From a checkpoint of a small transformer trained on Wikipedia.
Size: 14 layers, width 128, 4 heads of 32, MLP 320 SwiGLU, vocabulary 3140, 3.46M parameters.
Training: a variant of Muon for these matrices, 192M tokens, 6135 steps.
Each number is 200 + 30 x the weight over its row's rms, rounded and kept within 0 to 999. Layers, rows and columns count from 0. The size before them is the row's rms in percent of the matrix's.

# layer 7 attention value, 128x128, rms 0.17, rows 18-63, columns 0-31
122,161,262,258,126,176,145,246,171,133,210,175,194,169,216,237,232,164,213,184,175,133,169,204,195,230,163,224,202,153,197,211,226
119,205,204,201,198,206,168,194,181,219,170,239,165,180,189,239,232,167,230,183,161,164,189,206,158,183,226,202,275,248,273,174,200
112,179,172,142,167,157,269,164,178,170,213,205,232,224,173,198,147,155,195,193,287,243,224,229,151,211,197,208,225,238,250,209,180
116,205,245,204,170,267,138,163,183,196,137,192,255,200,197,157,184,153,213,182,197,222,181,187,209,185,217,212,210,176,123,213,209
103,215,171,233,137,214,187,236,186,227,189,189,178,221,180,179,220,227,208,178,195,176,199,141,188,176,200,222,175,207,134,219,269
100,191,204,224,206,179,209,208,172,190,201,180,224,222,213,187,186,161,243,174,213,196,231,263,181,234,136,169,196,189,167,180,179
107,200,184,214,175,260,199,224,206,189,212,226,225,220,201,169,192,191,207,251,164,220,163,181,182,235,206,258,224,167,218,183,224
119,153,176,241,144,161,239,163,175,200,197,223,188,204,172,164,155,213,210,193,237,204,228,210,161,242,224,219,198,182,250,182,161
111,225,195,191,186,205,166,147,181,245,191,199,206,239,209,217,142,241,217,122,208,190,269,200,191,251,236,200,256,193,134,224,200
112,211,227,222,198,266,149,189,192,152,195,223,249,192,153,223,181,149,215,267,253,252,210,229,224,247,189,188,182,156,234,213,163
109,231,195,183,251,176,212,220,160,207,200,155,239,173,190,235,230,238,194,201,205,188,205,176,195,177,168,182,212,194,266,253,201
108,241,231,244,182,252,187,260,227,206,188,200,186,200,188,210,214,132,187,155,209,216,207,167,151,165,225,185,208,221,197,199,171
122,197,151,189,213,208,210,218,188,188,209,188,189,182,193,242,235,280,166,216,212,240,227,170,233,207,151,208,228,237,156,264,176
101,198,169,219,193,157,202,216,177,217,225,245,175,214,173,229,277,186,205,169,158,241,200,158,168,215,249,216,195,166,201,191,205
102,214,201,255,201,163,259,193,204,179,197,160,218,215,214,130,179,225,208,208,230,197,185,195,207,210,155,184,156,208,223,219,158
102,217,190,220,161,193,212,233,204,194,224,190,241,245,133,236,212,225,212,154,194,211,185,166,216,229,202,195,201,227,263,157,183
105,224,170,175,192,284,226,158,183,170,235,195,161,196,209,206,204,182,200,166,227,215,204,222,232,229,188,147,237,144,189,229,190
098,252,213,190,164,207,178,175,249,220,255,212,246,221,235,226,225,182,221,192,236,189,177,211,195,184,269,200,156,202,213,192,204
100,185,206,178,201,248,213,208,202,186,170,162,170,209,200,231,201,258,196,194,182,240,205,236,153,232,192,282,243,164,228,156,146
088,173,222,240,177,244,200,247,202,198,197,149,236,227,176,171,220,194,247,231,193,215,206,205,205,233,219,213,237,212,187,162,223
096,209,132,148,185,230,199,199,168,232,182,196,234,256,168,261,235,192,203,143,173,226,182,225,177,166,256,150,198,170,204,176,264
096,231,195,172,230,145,209,175,178,218,202,194,143,217,234,170,186,180,182,187,192,139,184,183,177,246,200,248,159,215,169,209,243
105,191,169,194,214,246,171,213,198,186,165,194,174,208,201,233,268,133,206,156,187,210,205,259,207,219,159,174,193,187,219,209,205
098,234,190,218,273,203,206,253,234,212,231,183,217,169,194,174,185,149,192,162,228,180,224,221,192,232,206,178,126,247,172,201,211
100,239,198,203,224,201,210,200,268,184,194,139,214,158,212,205,183,140,225,222,174,215,188,165,183,183,218,196,193,171,260,177,231
095,165,233,156,255,238,175,177,172,213,231,251,206,190,235,213,164,208,240,226,207,195,137,247,160,178,168,172,166,212,207,128,193
103,104,206,258,236,162,183,167,245,190,196,212,219,197,196,181,213,196,195,198,177,251,159,165,172,195,215,191,221,242,191,200,202
099,246,224,188,241,218,245,200,275,186,198,224,182,255,207,159,199,153,202,219,238,172,197,219,215,178,159,196,168,265,191,230,202
097,164,198,193,203,142,252,162,181,232,234,228,200,198,159,182,217,240,210,158,217,199,153,200,215,224,150,242,196,214,168,161,216
097,246,223,233,220,157,155,220,228,190,201,157,212,224,227,208,206,141,203,219,178,171,190,252,184,235,197,170,238,210,234,216,222
097,167,197,164,213,161,207,173,212,215,162,272,183,210,186,167,165,191,181,209,181,214,186,160,166,203,223,204,224,151,153,198,204
096,227,236,207,167,186,209,241,177,187,212,180,234,213,192,189,163,245,192,186,209,195,178,228,184,162,238,202,203,258,201,160,188
098,189,155,198,236,215,170,181,168,163,202,197,310,219,152,223,219,195,274,195,190,223,202,205,253,169,224,246,204,234,193,213,183
092,171,160,155,172,200,212,261,244,233,202,217,165,267,199,184,200,219,173,231,205,147,238,186,218,205,244,206,155,186,225,241,171
101,204,253,213,194,182,231,159,175,160,170,179,157,150,176,153,206,188,183,169,189,236,186,196,175,204,189,151,188,210,255,200,176
111,222,227,222,150,220,155,168,192,233,223,224,255,168,193,181,224,220,236,188,214,195,188,137,183,188,197,236,218,201,183,180,203
107,207,167,192,216,159,206,217,230,191,114,213,241,209,148,178,195,198,215,156,220,226,205,206,268,172,131,177,213,177,242,142,291
104,226,134,219,146,186,171,189,205,172,195,190,231,209,231,189,177,199,219,230,251,212,158,179,205,178,181,150,168,171,192,234,203
099,170,202,197,225,190,167,246,199,155,157,170,169,253,283,239,164,202,238,222,226,227,218,206,213,197,199,208,208,223,170,275,160
095,219,237,175,194,236,213,183,217,216,221,156,234,137,212,194,212,174,186,180,257,172,222,185,226,204,211,173,242,179,202,152,211
101,190,244,258,178,151,201,157,231,201,185,227,220,307,200,221,219,185,244,155,177,189,217,236,191,184,170,166,173,151,233,207,235
099,204,237,193,247,297,212,232,144,164,205,198,195,234,180,203,179,155,194,195,231,188,175,159,198,230,228,210,204,147,237,187,211
104,166,198,204,213,181,232,231,157,200,234,190,207,237,126,273,217,216,174,173,215,182,179,222,225,215,200,161,184,234,224,230,218
112,235,205,166,194,150,191,239,168,250,231,234,232,173,205,160,201,214,213,159,201,192,210,180,213,164,221,199,229,201,214,233,238
100,240,200,214,166,223,248,200,171,252,206,227,194,269,171,185,212,192,214,178,236,248,220,183,188,210,189,192,180,193,147,236,163
099,237,164,210,198,216,199,234,174,186,209,264,198,192,140,159,188,204,223,182,200,138,219,218,232,151,153,210,211,168,129,217,197
# layer 7 attention output (transposed), 128x128, rms 0.305, rows 18-63, columns 0-31
132,210,219,271,204,165,173,172,226,226,193,224,136,163,214,206,204,132,232,192,200,123,206,235,152,183,145,208,218,183,212,221,221
126,192,231,174,204,255,160,141,242,210,225,209,190,218,196,280,226,234,246,199,202,178,189,219,152,184,226,168,248,230,231,211,218
118,171,123,149,181,179,198,200,193,195,188,186,295,226,205,199,185,196,176,209,227,188,205,179,210,217,173,255,203,234,158,197,175
125,175,191,208,234,233,193,237,212,193,211,173,214,233,185,237,143,160,203,152,260,182,130,199,221,180,217,176,217,196,124,239,226
114,202,175,248,162,258,241,154,249,205,189,182,180,210,187,235,205,208,198,211,247,236,230,223,217,213,206,157,191,153,134,198,233
111,172,174,197,155,204,182,225,197,170,197,192,177,202,205,185,155,189,253,208,198,169,218,195,225,211,180,215,204,219,192,171,207
112,171,191,207,198,236,199,174,204,194,153,169,251,259,198,143,227,188,158,204,241,195,151,217,200,217,211,190,174,200,253,215,238
129,245,196,190,159,218,158,144,211,246,178,207,215,203,183,148,221,179,257,213,235,206,231,252,205,199,179,218,148,224,220,238,185
125,196,206,150,148,238,165,189,202,231,244,219,155,227,227,234,227,210,160,225,241,190,193,248,190,243,262,188,240,164,172,182,210
120,231,168,260,232,194,161,216,219,214,201,202,206,234,170,248,153,136,260,201,254,205,205,193,199,225,186,194,187,206,178,209,166
118,172,216,177,182,167,232,219,204,180,252,207,230,153,196,196,170,221,189,211,178,171,224,191,211,143,171,222,173,188,238,193,209
113,179,188,233,269,226,228,249,174,215,179,219,203,216,201,260,180,167,212,140,195,240,249,185,134,167,235,205,234,224,203,208,194
134,152,208,181,212,169,244,201,185,170,216,206,218,153,195,231,214,210,183,232,212,233,195,212,211,231,188,198,196,208,202,210,223
108,184,234,199,153,218,208,169,203,239,194,264,192,222,183,187,230,178,209,134,176,226,199,189,154,158,203,226,141,205,185,240,199
104,195,229,188,191,233,182,202,209,213,198,233,212,181,166,236,201,275,228,207,202,224,202,167,220,160,169,162,173,159,224,123,219
095,163,189,196,205,234,239,168,240,191,217,211,155,180,211,189,178,203,167,208,208,202,230,207,178,158,214,190,224,243,225,235,231
099,214,231,219,181,220,180,183,179,214,226,198,230,191,99,228,223,180,205,219,195,139,224,257,208,155,161,176,179,231,184,242,195
093,178,196,206,225,187,190,171,151,177,157,111,180,131,222,232,227,160,195,235,208,182,205,205,182,176,176,220,233,210,163,228,194
100,178,213,194,247,203,229,212,190,202,183,275,258,201,179,175,263,216,251,233,200,146,216,269,195,164,248,172,212,204,209,199,216
099,213,196,188,208,174,238,201,200,199,249,228,215,188,132,217,185,212,156,208,174,245,198,184,156,224,251,156,178,183,187,211,189
094,218,203,227,190,202,186,213,220,215,125,193,204,176,238,178,128,224,211,261,184,194,187,153,175,178,174,177,172,176,211,251,130
089,219,147,176,180,187,190,238,199,270,199,228,184,200,162,215,172,220,196,205,221,207,216,161,236,195,149,190,227,188,253,174,156
100,237,195,241,175,200,210,159,229,203,161,182,212,190,177,180,207,268,124,252,219,195,168,236,166,179,216,219,169,198,208,245,254
094,250,230,186,214,198,216,177,160,209,196,243,175,243,277,186,246,164,212,248,224,185,174,153,222,198,217,193,199,153,170,252,234
096,212,236,174,205,192,198,240,193,208,195,249,153,182,222,245,166,234,207,245,221,190,240,252,162,203,190,166,258,237,216,255,234
089,192,158,244,164,158,216,209,236,203,173,186,170,201,141,209,208,194,210,135,172,227,226,205,190,167,184,164,221,166,195,243,255
098,208,159,193,208,234,175,193,140,239,242,208,211,159,236,210,210,190,208,235,236,232,249,269,189,180,184,294,176,207,198,176,177
102,233,180,193,227,225,217,195,187,199,212,118,210,162,227,195,184,247,237,214,214,145,199,224,198,248,251,211,187,191,192,160,212
096,203,220,176,174,186,241,249,175,179,159,219,206,253,192,227,196,201,181,171,185,184,235,217,192,227,167,173,251,219,249,231,153
103,222,215,204,223,190,205,223,176,168,208,212,210,214,169,172,208,218,166,182,192,245,226,229,237,192,173,205,132,234,170,167,207
095,225,167,224,222,177,208,170,224,155,232,191,218,182,205,209,216,179,232,164,257,211,178,183,191,176,206,200,241,176,183,150,243
096,190,189,206,194,149,220,185,140,189,134,171,186,158,205,163,207,237,186,234,192,217,184,195,178,223,239,224,170,169,193,250,191
088,171,157,154,201,237,225,155,176,217,209,190,163,162,187,195,157,229,173,178,216,222,160,146,142,168,183,235,180,217,208,260,175
091,211,253,242,198,201,226,198,195,207,220,198,233,176,209,174,222,178,171,170,201,212,215,190,256,244,225,205,233,199,192,183,199
090,234,226,203,199,245,189,198,219,235,197,210,188,201,229,217,189,170,167,190,189,123,216,185,172,238,215,189,194,152,225,148,230
104,171,192,200,225,170,210,201,190,170,148,192,174,219,241,228,119,188,194,184,235,193,182,242,241,260,177,217,240,163,167,191,245
097,158,241,187,205,202,228,179,223,207,195,157,164,249,226,229,183,215,207,200,150,237,193,207,218,239,209,232,236,177,153,235,260
094,156,258,184,207,244,205,181,167,163,203,149,193,181,200,192,212,229,207,165,195,232,204,199,184,174,236,171,270,193,230,198,197
094,230,167,235,135,236,243,175,230,222,186,163,214,202,177,163,236,195,217,222,191,202,217,198,156,145,240,186,213,184,236,164,205
095,157,272,197,222,146,160,222,208,170,155,182,140,206,159,233,237,238,223,189,203,159,191,231,214,187,213,167,205,132,192,210,187
092,178,223,218,205,230,209,199,157,90,198,182,241,175,105,156,263,213,191,233,192,198,206,128,167,258,169,218,235,237,174,175,174
090,240,162,214,151,202,209,222,193,261,259,216,161,153,213,181,168,218,244,189,194,190,186,212,198,155,166,169,199,207,204,176,195
095,241,191,210,187,234,229,187,163,208,202,197,186,158,216,181,203,202,207,201,234,229,260,218,232,197,176,161,189,181,193,238,230
095,162,189,207,219,182,196,211,235,178,208,181,203,193,229,235,169,194,288,194,226,201,222,203,139,201,192,176,190,191,167,232,167
086,184,162,253,153,177,217,160,249,179,228,218,146,175,197,185,190,213,142,234,193,213,190,188,184,209,260,200,168,191,202,230,185
091,240,209,204,180,212,198,163,210,186,231,116,214,207,248,187,183,268,145,234,229,204,206,218,231,269,235,183,182,202,222,229,178
# layer 7 attention query, 128x128, rms 0.164, rows 32-92, columns 0-31
094,184,226,216,194,125,171,220,215,201,222,150,254,137,198,204,196,194,155,209,220,210,215,170,225,174,195,205,240,248,221,229,194
102,150,206,199,254,189,155,177,226,194,219,240,192,153,179,222,245,163,172,260,186,228,218,208,216,225,177,178,230,213,192,184,232
096,220,185,238,163,208,226,172,217,223,179,185,179,234,153,155,196,212,241,216,163,188,227,187,217,166,190,222,201,225,218,188,208
082,221,176,201,208,187,150,248,179,142,198,200,191,238,160,214,168,185,201,185,183,173,152,172,179,262,167,152,230,221,227,190,160
084,207,213,173,212,204,222,181,204,179,214,215,260,163,165,193,219,240,194,262,148,210,256,194,232,216,188,224,235,241,223,183,193
100,217,241,172,211,229,189,204,219,176,237,206,246,162,217,137,192,234,178,215,146,162,202,180,181,190,195,195,225,201,244,211,232
091,139,218,217,277,210,195,170,181,207,213,201,247,197,138,204,244,227,193,242,160,214,212,213,192,265,191,189,231,255,172,207,202
108,204,241,170,244,239,197,196,195,185,248,191,176,210,235,247,224,217,183,202,134,175,139,143,210,178,198,247,239,166,240,210,184
110,181,211,169,238,160,228,225,172,187,226,226,180,201,182,160,204,167,201,214,237,228,189,239,213,178,209,187,161,226,156,134,180
108,233,184,188,254,201,228,233,211,226,193,168,188,200,181,253,173,206,173,225,199,243,202,207,193,270,210,184,227,224,205,177,197
098,185,191,211,183,186,206,218,195,200,216,200,219,197,211,169,153,199,229,191,186,174,147,149,203,138,189,211,163,234,204,142,206
107,228,203,171,230,178,223,190,187,233,174,179,177,286,154,188,209,253,142,169,258,202,195,208,180,202,236,196,220,166,171,187,221
109,168,223,171,172,203,165,175,233,243,190,244,150,232,252,150,225,190,210,225,206,197,242,260,178,175,196,171,167,182,207,183,218
115,198,185,188,166,209,175,223,201,243,221,174,201,221,189,250,224,149,226,145,184,171,263,209,175,210,204,196,187,181,259,199,215
110,216,186,228,218,179,220,172,202,179,290,225,204,209,149,208,199,208,165,190,194,225,171,159,216,243,215,261,214,220,231,205,182
118,238,173,227,180,258,219,165,260,208,220,215,229,208,253,194,247,231,222,202,207,234,120,194,233,184,198,148,191,191,308,189,200
093,195,264,216,227,178,169,151,215,246,182,226,160,244,211,264,230,210,222,164,249,192,198,201,242,185,146,148,225,197,180,206,178
102,204,181,214,190,253,229,227,124,218,222,205,233,218,196,203,229,198,212,216,187,156,180,236,182,256,167,220,185,227,195,204,240
093,188,192,153,183,170,197,207,105,188,184,223,194,190,190,197,197,198,183,169,166,202,160,173,170,187,255,180,170,266,189,199,180
085,226,133,181,141,234,242,227,195,228,169,255,195,186,210,143,198,215,221,176,164,164,135,161,191,193,214,224,179,162,203,189,212
094,174,150,199,244,207,173,203,212,212,219,171,215,238,133,250,218,167,177,230,259,234,205,212,203,269,186,187,205,203,130,153,195
099,162,198,155,193,216,228,216,183,116,202,149,260,141,230,195,203,199,180,190,229,191,158,193,187,202,140,241,194,271,219,179,234
087,212,193,228,227,154,226,201,192,148,240,187,220,202,187,232,202,235,220,201,253,154,194,214,250,193,158,182,241,200,198,208,205
102,204,164,193,205,202,182,175,232,134,251,217,154,169,221,226,201,242,148,198,208,209,260,176,181,163,210,211,230,210,208,244,219
110,182,149,233,189,138,168,167,203,171,214,214,238,189,203,166,196,170,163,193,251,204,232,201,239,193,154,207,144,228,178,223,242
110,205,195,189,171,214,195,204,215,202,172,196,164,201,201,174,193,182,206,237,218,191,229,218,202,220,208,269,144,129,218,250,157
100,179,176,161,265,178,202,181,172,190,206,208,199,129,221,150,243,184,220,185,144,134,157,240,164,179,259,168,150,180,202,171,237
109,188,229,228,220,215,220,237,225,195,245,228,215,249,154,250,216,207,225,191,192,199,222,208,197,138,134,208,254,246,203,176,188
112,201,223,215,247,168,211,178,214,176,235,224,165,176,209,177,200,185,225,181,225,204,285,156,213,168,198,210,198,212,168,223,223
107,213,216,146,209,262,203,153,199,170,242,169,238,165,228,205,173,209,182,204,235,248,146,205,169,206,254,226,203,218,167,228,243
109,172,189,146,159,154,190,161,171,221,241,173,245,168,196,189,177,213,217,213,239,154,182,152,199,204,228,188,198,171,204,201,204
116,231,197,229,181,173,233,247,218,180,149,176,205,197,171,162,229,174,201,206,240,181,243,181,193,247,143,193,142,207,199,189,219
077,185,181,207,230,212,202,257,204,235,189,169,152,190,233,218,198,150,180,230,216,203,239,161,174,139,179,227,172,200,164,198,197
075,115,180,193,151,150,190,172,233,210,192,211,190,207,222,152,273,206,205,214,214,210,145,220,192,220,199,189,184,202,157,210,235
065,226,214,196,233,199,240,190,244,187,135,219,184,214,215,229,195,232,186,211,219,249,193,168,248,223,224,176,225,232,170,200,232
085,183,195,202,224,169,288,183,163,169,227,211,170,219,207,209,174,169,193,207,176,226,216,260,179,192,212,180,263,170,146,135,218
088,204,205,221,159,209,217,205,205,183,219,185,179,207,230,193,192,190,203,234,163,193,194,166,199,171,231,164,180,174,247,187,207
077,216,218,212,221,187,193,242,185,217,166,177,273,190,200,219,206,162,191,221,169,168,245,251,230,231,245,226,171,157,171,223,170
106,177,190,247,238,184,210,174,214,219,188,194,165,170,188,201,183,165,175,195,151,177,233,234,181,179,252,154,212,199,228,140,176
089,220,223,203,215,168,218,238,195,189,156,244,254,184,215,178,235,216,174,236,230,166,193,233,211,239,217,115,173,204,156,166,164
105,215,215,225,177,173,205,173,204,184,229,168,188,192,151,238,220,148,185,178,204,189,168,186,237,185,166,236,146,168,172,221,192
092,203,214,196,185,185,236,166,199,196,187,201,202,218,199,250,231,227,208,195,158,183,254,204,153,234,259,198,206,206,201,161,200
100,166,200,182,211,203,198,177,199,199,244,241,246,241,189,215,240,180,285,238,170,169,221,194,245,190,233,190,184,191,225,208,220
112,215,218,181,190,159,167,197,177,229,227,231,152,185,225,207,224,169,269,229,130,201,145,204,282,264,180,151,198,201,220,207,142
108,214,216,279,233,197,182,182,215,164,211,186,181,184,198,234,222,231,260,189,185,221,188,165,162,210,212,179,233,219,198,211,223
126,229,239,189,239,216,226,164,237,202,159,222,203,198,221,259,225,208,184,218,107,204,190,215,192,220,191,208,162,199,282,233,141
113,163,182,221,278,290,157,204,250,222,172,208,153,227,177,218,148,202,192,191,209,227,197,214,190,184,240,219,208,158,208,217,231
118,195,182,174,161,229,198,177,171,216,186,228,141,215,203,256,196,175,233,186,212,184,215,262,177,235,180,220,187,215,176,198,175
120,161,230,124,238,164,207,175,178,198,237,202,187,185,219,190,193,230,239,106,208,156,211,213,184,231,184,243,230,175,161,231,169
081,180,225,208,196,179,214,223,205,175,238,207,233,145,226,201,260,160,171,159,236,210,193,190,219,196,194,176,259,253,174,199,191
081,154,192,158,256,191,172,216,219,208,192,226,200,202,200,225,219,229,180,146,218,211,196,194,149,193,192,192,214,243,162,188,149
084,179,203,153,186,219,203,156,227,222,193,201,195,204,233,191,170,187,237,195,215,211,226,194,234,197,259,190,194,197,162,199,228
070,224,259,191,298,170,204,153,155,229,214,234,203,147,196,212,198,205,201,195,161,173,153,198,207,242,235,194,259,192,201,198,171
082,206,211,182,162,216,200,191,198,204,164,184,238,174,162,191,216,208,199,199,238,175,200,193,217,212,192,180,182,151,134,237,188
089,237,225,198,174,211,216,183,183,218,200,172,173,209,143,191,248,212,211,207,210,189,143,238,214,210,168,201,196,202,192,205,223
096,174,138,169,197,205,219,176,169,191,219,177,206,207,172,214,164,249,199,184,217,216,240,200,193,219,206,152,219,243,180,232,189
093,258,230,193,231,173,189,161,162,221,252,269,230,174,179,160,195,188,187,169,160,170,184,201,171,197,179,117,209,140,161,181,189
095,202,168,237,189,231,151,148,203,210,242,178,251,228,184,241,162,217,235,193,192,233,225,170,178,183,218,147,260,209,218,158,201
114,188,243,170,219,206,201,157,201,198,177,207,206,198,206,221,236,183,165,222,170,224,219,203,183,233,210,152,198,215,158,205,198
105,189,201,221,206,145,146,222,209,262,219,234,199,198,252,169,239,229,217,274,191,251,199,185,214,186,195,157,199,207,196,198,196
109,162,250,220,219,186,238,204,171,217,254,211,255,180,182,242,206,196,156,158,250,220,200,188,238,172,120,230,210,195,235,219,202
# layer 7 attention key, 128x128, rms 0.155, rows 32-92, columns 0-31
089,206,197,178,188,218,175,189,231,206,148,196,158,201,227,133,245,224,209,259,223,245,206,196,186,201,234,218,182,215,227,215,226
085,201,263,188,208,216,191,156,203,211,119,184,207,218,171,240,211,209,209,242,176,213,190,171,184,242,273,274,190,182,185,194,216
094,180,206,169,211,219,238,201,220,225,198,215,207,194,229,179,160,174,186,237,252,214,226,198,267,139,211,177,211,162,191,201,194
084,158,178,183,153,179,205,208,220,231,168,214,217,225,231,165,212,174,196,203,206,228,209,132,223,216,189,186,191,242,269,199,197
095,233,186,195,234,176,181,149,166,157,182,207,239,173,183,202,244,204,134,229,151,160,257,211,209,175,166,177,175,192,188,173,197
099,193,197,186,232,117,171,192,195,181,201,220,211,225,194,197,162,242,240,194,167,229,203,148,204,149,152,186,265,197,178,210,243
107,165,210,198,217,186,180,170,191,178,207,266,215,171,162,208,240,257,190,238,178,164,210,219,202,185,188,172,193,218,197,201,252
095,191,230,161,191,228,182,145,218,191,170,217,170,186,258,216,227,174,228,261,192,172,191,191,176,205,153,225,189,227,207,187,202
109,155,220,207,201,146,276,184,211,179,182,211,201,188,238,239,239,187,164,213,220,161,161,193,211,189,227,283,225,177,152,162,208
119,235,234,190,212,214,235,223,182,234,185,183,159,163,200,199,154,231,191,199,199,173,208,171,199,207,172,141,244,177,198,165,160
117,164,210,172,214,238,200,156,227,261,205,204,163,172,221,204,187,248,202,228,174,227,206,166,240,208,183,147,198,222,200,208,225
095,250,179,195,233,218,216,264,191,209,217,213,217,233,217,172,172,229,204,150,234,213,180,259,189,262,209,270,184,169,162,199,210
102,235,216,188,218,216,170,214,225,231,239,205,144,241,177,208,197,192,194,251,195,219,225,187,163,200,226,168,212,207,190,201,203
110,217,176,246,140,268,208,233,199,207,168,178,288,274,163,214,207,172,164,163,221,212,269,180,182,188,169,174,192,174,220,181,164
096,199,208,223,227,180,182,150,212,230,259,250,205,252,168,187,184,250,201,230,200,183,187,196,178,197,207,220,214,153,200,153,173
110,163,205,184,189,250,210,173,274,205,209,206,252,128,228,189,197,196,214,244,218,191,161,140,213,201,174,190,167,203,256,162,224
092,199,198,199,181,198,194,152,195,189,213,210,201,247,124,271,194,225,163,217,217,219,179,163,239,201,209,259,199,226,138,198,249
092,215,214,194,187,183,205,243,196,182,207,220,224,235,209,192,160,267,190,223,230,213,185,211,161,218,163,195,250,182,210,206,249
086,234,190,197,189,219,217,226,175,187,234,208,141,166,170,195,292,176,236,214,205,189,215,252,282,181,201,190,198,183,183,207,179
099,247,165,154,187,231,196,255,219,199,238,197,192,238,206,231,191,209,163,203,178,208,196,202,200,142,201,159,235,231,218,154,186
097,212,177,178,211,225,194,167,211,179,167,219,208,194,185,193,205,157,210,219,182,149,180,221,217,146,154,275,176,206,157,267,236
090,144,224,197,253,172,194,184,215,190,224,187,222,205,227,232,227,224,189,161,182,166,189,194,191,271,144,218,234,166,225,192,216
086,193,214,174,198,232,151,200,193,188,185,238,193,208,182,143,211,222,299,150,164,259,233,200,174,262,176,216,242,167,239,183,270
109,260,144,202,211,233,222,175,227,170,184,196,218,194,184,186,248,183,160,185,241,218,197,170,244,174,203,160,227,189,233,183,187
110,178,220,183,152,214,202,154,191,195,211,215,238,215,194,203,210,167,211,217,217,208,211,187,165,231,138,122,212,192,227,238,191
096,165,208,216,218,152,226,210,240,198,154,180,191,170,166,195,187,200,202,237,192,232,193,213,244,253,228,206,189,206,212,224,184
116,194,181,203,205,177,254,210,195,157,222,235,215,125,173,164,275,218,187,222,232,137,195,242,195,181,227,235,200,178,154,177,241
102,240,230,260,171,160,169,192,159,190,230,230,189,166,170,218,218,170,225,232,161,203,195,232,172,206,210,210,208,161,185,201,225
104,210,183,155,183,194,183,170,196,194,193,257,176,273,172,207,172,167,242,161,186,223,213,259,182,269,247,203,195,202,136,207,195
113,206,177,212,205,184,191,235,186,199,216,176,195,195,184,245,188,224,240,216,278,148,138,275,219,221,228,240,175,171,219,234,183
102,224,173,220,208,111,197,224,256,241,231,218,194,232,245,194,215,131,206,205,245,192,185,214,166,180,191,211,200,181,250,247,211
107,191,190,225,191,128,209,183,191,189,196,158,146,238,156,178,234,172,229,243,202,240,220,186,186,270,146,224,204,197,214,207,222
061,213,221,235,195,235,218,206,235,253,172,208,191,205,206,155,197,239,223,199,168,175,247,208,228,197,154,226,233,186,167,214,192
078,220,186,191,209,240,193,172,224,230,195,177,232,209,233,154,237,196,235,181,212,202,218,205,191,175,243,203,151,227,203,256,222
062,170,202,179,176,275,187,228,213,203,189,173,220,162,181,229,178,182,216,189,205,235,163,211,159,169,187,158,205,212,195,216,178
075,209,193,169,228,132,218,219,182,194,215,188,122,197,214,182,197,215,173,195,198,193,206,214,168,227,207,177,217,160,175,146,226
079,166,216,192,173,274,149,193,198,211,203,228,254,179,222,224,229,206,170,203,216,195,165,174,172,224,188,198,279,231,158,228,227
079,192,200,217,220,141,203,243,233,177,286,236,232,152,166,142,172,177,182,157,221,196,213,218,210,204,221,210,187,197,187,195,200
082,168,186,187,250,171,206,203,214,165,231,199,213,186,181,200,178,207,180,220,184,199,191,212,166,221,221,221,179,183,220,121,210
079,217,218,162,246,172,184,166,188,219,240,241,202,199,231,237,238,222,179,200,186,206,167,203,196,212,163,248,219,191,185,201,229
108,197,180,209,197,167,199,241,222,185,217,173,200,183,193,187,212,204,229,197,262,230,217,148,187,231,138,210,237,218,195,169,195
097,199,206,233,226,168,206,248,142,183,200,175,205,210,185,194,236,179,157,198,149,173,102,263,168,201,197,232,227,211,229,174,270
117,188,237,195,201,175,210,272,214,137,260,179,238,231,205,176,165,196,214,210,201,185,222,235,185,270,214,202,231,188,178,210,193
096,191,231,194,244,200,192,220,239,238,175,235,202,197,213,246,200,199,208,198,147,220,170,159,231,252,205,154,218,236,192,154,178
104,169,263,215,234,173,198,267,198,138,153,172,196,178,174,279,167,183,213,240,202,165,219,190,171,174,185,173,196,236,189,189,195
099,192,215,161,182,216,264,269,191,179,201,196,232,205,214,206,211,202,216,201,193,223,195,176,210,246,246,213,218,196,210,186,174
094,192,162,224,237,207,152,239,152,187,177,183,185,209,170,128,182,232,188,226,168,172,201,217,169,177,227,179,244,227,164,163,232
112,213,227,238,207,182,242,216,234,241,204,266,174,216,210,266,216,159,207,210,246,228,228,243,191,235,241,194,227,241,230,154,186
069,152,174,212,241,151,169,207,180,167,196,135,172,172,233,217,176,197,211,244,253,215,166,179,182,231,161,198,214,192,200,256,215
072,176,186,206,236,134,168,249,216,142,195,141,164,176,182,245,226,219,207,144,163,234,143,204,176,209,231,199,232,204,143,159,250
100,222,207,189,185,182,193,244,221,170,224,189,199,266,163,189,191,173,223,191,189,187,211,283,170,259,169,235,232,154,228,228,203
074,244,192,158,262,207,192,164,168,179,194,194,191,210,261,200,210,208,223,199,188,203,247,213,257,113,267,181,189,246,187,184,170
074,173,204,157,234,168,192,226,211,252,147,144,203,187,217,231,206,145,239,139,220,189,202,192,208,179,190,231,194,139,183,162,183
077,186,256,200,214,188,165,201,203,165,171,213,178,220,193,203,194,146,184,207,196,216,202,230,207,226,279,175,249,167,193,215,266
071,210,222,180,245,239,168,165,177,162,211,179,191,226,202,159,203,207,166,190,193,176,228,203,211,207,200,159,219,187,231,178,192
087,215,204,191,237,199,246,242,151,227,206,218,238,195,202,181,252,215,231,184,174,242,172,166,168,116,191,179,191,167,163,211,166
115,197,188,201,181,187,189,225,182,191,232,218,197,214,190,210,182,100,214,231,215,221,215,193,250,233,193,183,243,154,212,254,240
122,203,175,165,181,233,193,159,195,147,174,216,212,185,203,221,149,175,181,210,167,247,264,164,175,223,207,193,210,240,227,169,185
105,217,175,221,192,256,222,191,186,247,199,247,192,176,200,173,257,188,172,195,177,206,159,149,210,203,225,126,178,231,163,189,155
091,142,231,211,243,165,263,205,212,230,209,200,151,168,213,139,204,220,228,223,195,220,205,211,227,230,173,217,171,166,188,189,229
108,200,189,198,213,198,257,233,147,226,166,200,227,213,179,171,242,197,211,223,226,213,202,202,175,180,190,207,160,200,241,220,164